From a checkpoint of a small transformer trained on Wikipedia.
Size: vocabulary 2048, 10.3M parameters.
Training: a variant of SOAP for these matrices, 654M tokens, 4992 steps.
Each number is 128 + 32 x the weight over its row's rms, rounded and kept within 0 to 255. Layers, rows and columns count from 0. Numbers have three digits each. The size before them is the row's rms in percent of the matrix's.

# layer 4 MLP up, 832x320, rms 0.15, rows 360-373, columns 0-159
098:155123169113119067137111077170180106108136148130132178132143140092128071149162116095099137146102112118116145148164075132100169183094172102090171107118119097081157102122137123102061076059167082169144091178134058161126113203154143117152140185212116151125129170094140128174142129121121113105145141122062128153103172142109094091118100112112137141089140093123150143122090155097121099122085157123150174163129079120109122101145105065116158127178130102134129168166199166160111165073193127
105:130123179042128176155096179132133127196152105105139120159144105075166138126102156131124124134139110155110096150105127146104111095122144096097125158121149112161047119127155097145114108166185128148087119094125175055128118129052103138076169143150106105144152132099101121151109081101138129136128148105094116166147103080135179141116122169127146111116156170085158107103156106119045127136076088107130165141075069068145121113142088120191147136133124142127171150077132099174103054115118122
094:159145120123125114148103175144093079186112156154081193140110183139132103110127134121132145140141103118165136080121092187110170131160083056117151134188120115156105153141113151114090175146111117152164124158095120176151113116136111150145111175189146216160082102076145165101166121155140128098117126112160154171171128129198130107068126124144090123092124139128124217118117126169097153158107125132144116161155094160111145094148054095144140099153164180171179121141175111133134122154163061
109:137088148131135077144101181104100111131131165132141122155152128119207134129128056172087104126067145129088084156080099143071142153098177164150155065159099118107097142129097117058126169163111130127060091064146107181138103097156097157164209114126193122086156131128108107140183117160134090124085154164119104111079082125146134163123140109129103116156162104099108131040072138069091128078109122159150109070150088099185147115128189166139109133145129085169133107093091078152147107069126109
099:138171126142138113196166155108164198119098140167077128128155217126133164149118104149187112106146168090172103163136086095167142128164127101140108161122134139175085172093090152106153056151141128122165126201088079160120107116123051135146157064073122111166108065172145167160161135128126184184169100170182137116115140124207120122110106126122093182032123144120144156149161098139031087149094150060116101104139105116133080129117136171162107105085108120173130177111128163090154124151187150
094:132099145115084125130127132163084103130106120137152153152122081094182115204093113139121130105094144152156115174171135123140074126176082106117136165149157076069103029085115050132148080124079109170132115071104173102131168129119127132099124107138144113128124130108158117137146144064162144065116207117146088114173082126203149113144169081134179095182050115118128118195076102088116104110149099131131159087180150104100168112130108172161136059091077130167099112156097103082112100143126121
104:137073118044144099149125172094069074111168083113072143121064086080045110168080131076082134126115160108146094136116124142146127081178143098149205136168159105096073116131153120132086161070106093135112132143168095132124095154158114141093026202100068150084089133146152115139143149108115130184129105108192150158058053134132138102120156115098119130099144141117163138106121135105146093120119176157138185112106151123105143148107094073113118138106158141136167180184141113129126093149105096
100:170109162166070091177163080153117133126133217119114129138143111114181061128065085131207132180165103115139115164166169151146144131134164107097154128141151159136121126059121142092107145135141157185155119102081126107098115131166110161151194118146170147120139142129178144113128098167114067166103143135088120148141151108103090104114142089090168109138098129146080121178115081113109099111151125172161080127152151113091108146136170130153159087107105081139161098134171110141110146149145137
100:139144150146152159160081083135101078123153125170195103170087056086146116143071122199110085161117140146103106136118105068134179122138129153097127142144156092094155200121124115128118144169102108146096133135162087153060124124158169163108143111193107143171110111155132166140167178142188145181123090126107157131093142153126123159159169054124142127158050091181093161141148120138108164105125143112099160124148132147116113149120128138141156104208159148122053148124119184153108082183138110
102:127105157161131068119069094093112135178181117155083160114161120122114178122110135102199142097129104104097164126148109140146116063120084110172156090142083203169123051113136109095086080088124189126086131127128140166146094171091128132044158102123159083109192124107095110151124131068172132164203118091104148099125133137075147143128158076114088129080115113159176122150185165168151105123108174104081103138142095143179148147121187115184084151144096136158162119124092091149125130156125137
094:125164117094132126136134122076175141097135151090142126113153122076143116134135141115149181114126038080089127094154127109155134180135145090128084125148090132107078139110139143140146127121152153055121090078170136118091121187165140136140097202209196111098151098124172106122138131119159190135087158132162138142110121148118160119084067126143092149129142143166169173131098101138144149143164128128139177073145118077125126124087128158033178117109108155102154116106148111109184134125160060
099:125196136102107138132133099155109181109082109146170102123154117143132118137134118140058091082158085086108113147105104183132146130076129160152098072107117122140117144177129126095074128116176166132112129088159169090080015089158118149111136150073137091094120095124104102157199106141120132104101128100118132138122129162115111102135122099063159119174136092150179088120093089110141127042098133141085138165133161131155117119179181103117160159125115180060101108160089168109112106121168098
096:095106180144141057115144154125158097129137070112144090119142175121124096143105152100155096092135127189121154130168096145160113087171109166150142191089147095102108119159139116115225121135087137133152150097149058073121130113215112142121109171149049143142189163114109147172083120107168116137146056138131068123175123089108117110151161129108153109129168127129141112135151121135089155090103175159154052067115157120123127130162127195104148132143054122131131102118123109123144102161113143
098:103140090098177152074162201146162149107169126079134110147167135137173117125098093112106125128054088104082076125070060149116094163163132077114082113084122087158134134183109113065134090121146130127084137068125071116069153148107091100137075056098103168121104098188141153083145078088099144149131100084117165075081116116162160158090108143076107108145144138134063133131108118099101178112093119154141077077088153099090153111163154055116106191109130098102130095214084104103115130131111147
# layer 4 MLP down (transposed), 832x320, rms 0.138, rows 360-373, columns 0-159
094:135113193120118216186180189125161158195126053136060102091130115118163128136123077118142145169115176131138105126128163133129071132111101194076121155134228162126145076145050152183138157166154153110125168131113132106105112129121156147136127105077094039143123146138122093130167165112093148145124136112148126073153153125145077164098158130112161132159147146145159096122112147184100137042141163141045120138133160153089135214094148173063104151125126122188190201155143177142143132115139086
103:099056201201129127136185155095166084113156087079064108120146143153100144155136142108155183102121104105110160110128184141145140150116148123108130109131119158083173134103128102072138140134134111172144133161104093151119171195106048099107157115145136126055124116131141166204165177209171086085107076116112083107146149090110133109192121173088160159142117163143083106131047163128146118142154117144099144055174129135144162073097112144137092170159116146138182192143112125152128123085174142
096:115156176129138165136184131068133152107166130104089134167062104146215164094149115108122134165097073086148153128124160086055090128101143163104103168107159116088112131113079138158161151108123097158108089152074172181152122131152108125090142079128121097074096164106127106190118123193083135129130146132137160141146060143111113158115134186140143146095126118121147099147167162128121161170138107180138085057119151142106121205141126104158089158106156091135141155124135090131143133135151138
109:075078061204082114134130138106145095124148152122110143118127164188118109155093087099116109176133101124121079134123138155129131155142161117100116132128129098130134059150148112148126131125101113120066131111093102107127135153211125122107101166094099138119135121084168110163125134155157117171160078160147137155113139156108148121081120147112123059130134108156129119181150094160205133082143161176121134101068142172142118126115123116053151070124094061121106089148139107118119152162169087
099:096099151090073120042071172179148095130106113075117116076103092136067123099133168134117121156104086161093136114184162127132169174114065102076114096107180146121096145115144108151169167086079112123151081134100096127104097187118092120090072164093136101092167118107130071154089181115168168106136160197128094095137122113189080156117138115217126153107131164116133176116085117154168122118173062166133166191130164162137136111092176124123125146140190135118179145169137144088130147132150166
100:074158102120120139195172109192127136169086097135148142125116174129054119047136092143165093079149114148099124101111175162139153180091126151150195166142109108127122221102100101177084134084161152149087062141117158112106123095143110031084136154121095139129160160151130143162131156207094134116110107166144110130131138116071123125089094098124118110046099100132094125150159079110130128125093212132118150115075116154122102168125133161144033130135148179133173107111172132158135132097121137
106:159041139114087089111083144200196147137123155132157108112138158117074122104160140145179124120076142160141166061144122119112145167134136127168107081147097114127178075126131106092095200076133125165162119151131153122081127095156122137215128156169133156114184112150084149166111162099142154137107123109077154109092112113174077135094123130109136165139147121117128152152104124068170123118133106085151193099139160098121132194164161138150141123114067173137200144118065109079097137078198142
102:091175077082163114116142131112135121123185131141129182128106083245150149190136153118136140107125145155157141134085045136153081088134125143159186146109107201126090122154105156062098091055137061140111101067151161103115149156189161078160143108124134130128058058143137112134116168170076152149131140155104105133139161145120122182178123116143111117086133157164107139115125121174139088143121217092193187143152125071159150094118092169143121137128082146127122092162133104090173114103128058
103:095113130097141115105155153158112176138085148067181150115079177171083156108123152102119088150168118118165182136137150104088145101093118171108080173119098131131104152096140079137150165073129132142141123116122060117106168160115188098138082171157120143143153159066110133089089146115128074095083145136161134152142164144112086137144156138099084153101114084156098125129091164183135131162126118144079116165118101126150117109068062181109089040129146073147134113071173093090104121127138128
100:118156149149146155130212128138076125114105087130180112135100197099117090121080153110157102133046143136154099098110120144131126134141149128134058151101121092061116140155147094188165157130104113154156127066145131153179172099146071110142079120137062194145130121123176186122137144109126128159088133103126108118094138194165159093101159116123096122120123185134126135148215174168104140148153147127151113123206178122120170101115155145152132125178129156181134083119154126150122134160120201
097:126108069122117153163146158057182097116147187134109131050086081129116100111191201141163129115096163172170088104100149164078118110152122156108116151127138110143169123105186113121108105142124155136066156123120131140116138046093162126112145085059109146123096130216123138137131130057090171140082132164174220085150124127158131139132152076106136181146133101138113164071161153176116148136121133137140096143068123129179105157041132080161142134121127106144181085151137142142105143157157107
101:130116091134179101133099115118098120082077154078174145169105122182089085108109202143060102136116127114125104121146118102096109119138086114192094180194110117178124150131115145135157113132152110087154116176096092095103152121181085095168148117064157120135135181129082119113135170156071099180142165089150198163123120080101088118132167084138082125089105109140092095138038127105140138178163139142215168087186090155133085121087130140106106172123136124189155081117128139182170050151097159
097:138121126126101102081223141102180128086140195167106150125123071117188162160104145113153158163164095122091171117104171137118183178076058140139136070084113133183136102136082100134171149103114123109091076109133159151143139074122088122121088167112170162113157098105124148103108120183111152151167108128105145134119148154114103155089184075154102152088130145169121071119169173151108110137120099153134121126137143094134154118159178109140140103180166109148107110106109127118164169177104107
101:206154142115109202163154160149142123102157129157124124099117134127179090148117148139108122071108091104102089156123157149196134133136135080106197163118133165179105145094145186146078112123118124092134161060150142060065146165155195133144103097102089138174137112143140117166138082189136084153128139119116127078181122181115121098162155143115103093121089136138171117069176168197136117122086116098117092148132096120087061118138182055129144130073113152214140163149129082123161103103150139
# layer 4 MLP gate, 832x320, rms 0.143, rows 361-373, columns 0-159
102:122100110106128134103147168097196092130157126099095141116115160113160138126125127119108122075154122123167195141130083140109166159169121108231164060118100086121114112138152077181083119102137098147078180131127063108127169106133115136155154134200161119129115111168168137172139131080137125162063123076134086158163155132167144112082109178160103118145130130132163103194192192223152166121138129148164133190110130135102123107140125071180121145142143159137079144128106173164097138130166118
099:132143174138105160147090127166079112134122108126153125065150098175176166168133139145164158103122076173190157121120099125123093130135163188107109078078133079108112122091121145128109146141134174118148129106137136097128106056164112201134172093159194109165151152100064161096118184108124179105127133089101099166139103164155082143120134154103118103151161088149170160089126135189182128142130142154135086129108137153036141123167052077156151169097049098168113119063152103117136094124150111
102:127136106103140146099176171055132094184096153075098102100159130078132122118138168095207105186132161135109109120093102175149153151117110098093169088194149086129145127131113198066161105089055112156121035117167144148111119076128172092153148108114165146091074145156126149143137127126129108149178119077190166082148108210132056115127188096110101102188152182102114089140104139055110093090162155121153103176148127145134135141120148130119198167172116169157117139149159119182141160077136149
100:124206145164085128105145129079141100160139193147132149162160125167131146103130108125124074051078115086111099109081146120112194129144148095031129147166054089143186183182146081118138133149120126115064166129125146102132161159050126139160152173109126086139146169115119170147148099211150144125116154110134082127153171138072158126148109137141131104206149160185102142148124188120120142148100111129110123072100094088176120166155155172105165062099145109156102175114078117104140153080132170
103:145110125107168114105106133138115172079124129101096148095105135078104093128153139109154138135101124107102063122123112129113096118121105149124111174099092126166140130122150139104149119089152091122154095152098102136147176106097168121168108147201123099127079076156140143132115049100097109202164077034073136163110101139080138157129114105179176103154130120186125153120164134160177157145144100120173184118132096098159118138149083108097110146081142119078147130094159110123095182134113177
102:140040121136088102078101142173150106123100142105114131174139066185132146203120162146119141100122119137158179161101144160181103122140184087132117130135131179117142153115103109111104128236169080163121142080141111079104150163196121163180073168125115150149136127150143161128126161135088101107143157129198110122164146122179071136195150078141130116105106082172144119094133114080159098088129106149087171077097169173102174152113119143106148122107127132155113105102061117097139108101151096
099:150124169180092155127065151112106121110102137131169153207161083118086132133165115132158132079181150151118114070190118166160128091103116099050070124146165168120152158126107106152106152140124106138104159115125139139067121084117152125120124127145108078169158144147131134114146095157093133133086098123131146125105169110099111198100123124073201133125158140173100150167227161107088127158119117141135159066110140142100130141163159109085091111128135124127164164129093127154115118111167097
103:074169148041090153099209131104156093104184151158092109151105140115157113138120120105078099128099126101148170121157159165128142120102154124136193042188169140130144149133106118153096147203148159120110095072185119178155142073082216099150075104133133067123139081148117177121143137092137127143113116123079168145105176157112111109108088104130138102137132068138106105130157110133144174146129138123184146151107152105109139112127151124170173170138134178158117159168149074164188084107157151
099:113136122106074159123053165115044156142118114102143182105149130105213129218163135102172117076063104158132073094171146106073140128197078102172061126143131092139190192126117127063149169150161146124142106101179104092141052189100071119137107116097122158060132155141110154140180050114142107167103111138156034070105090172145159080065163116125119054093113114160099134141129137174103139125137106128141091129113157125136076121146144111158172117092147092125098074113135114168086124107145116
101:093123170117096136184167138149136097114140073136179106131061142122054197096125099114130044110121122145145181137162112164076099061121134095124098181113146137121076103109090179150086131137126142153132122104137131084148093095100140115113114198094055124135136120118087089156149146127084110163106195125155100177059096095147147134171139127136102128118098099122109098121102163140135091120116128092151186109115188163136173137156185103144103124113094090141137140126073164122102103109149113
099:105108209062173134056071116144129103133123116022127124101104126104150133136108069092135136132117128115127105104077144129152104099144190147141154160149166154115111130119149113165103119147149078115159158171130160102160136152138081092134141168160118117144119123129118165165101098138158102155094115145151129183103104127136082102113093088138127129152176107119104134159139146186112131141155115149152126093153165102168107079117099143068147042053096117141089137097144116094123148161102194
099:165147128112126123109143127132162077144163139175103099147094115158159104140146105122192117187116121085103134150110086125153081157137157169129138093133138186092138159174154115118157109138121118149144165092083181081071136171126176190126135117134065067189185141208118072147152092046168120122141137150155056128135106113176137098139096178134115140144172139177129117102166115135177112098118160105163142064177133183169176218117172143170124133148124135144166104071079140139118097084155144
102:133114145153102140090121182106163110144117131148088141153146102138162072137098126104141136152190070130108151097151130164170097171088074089132135122135099104132116099123149104184101166146138147136144149199120148130063122123177088151125098146108142136160099157071120148071116131125069117108115095101134122152099127126076109140156095179147094151138081156152212114162131099099142215118144162098156117189126099114169121145184020077109127143153112103122108137118151123170075099071108147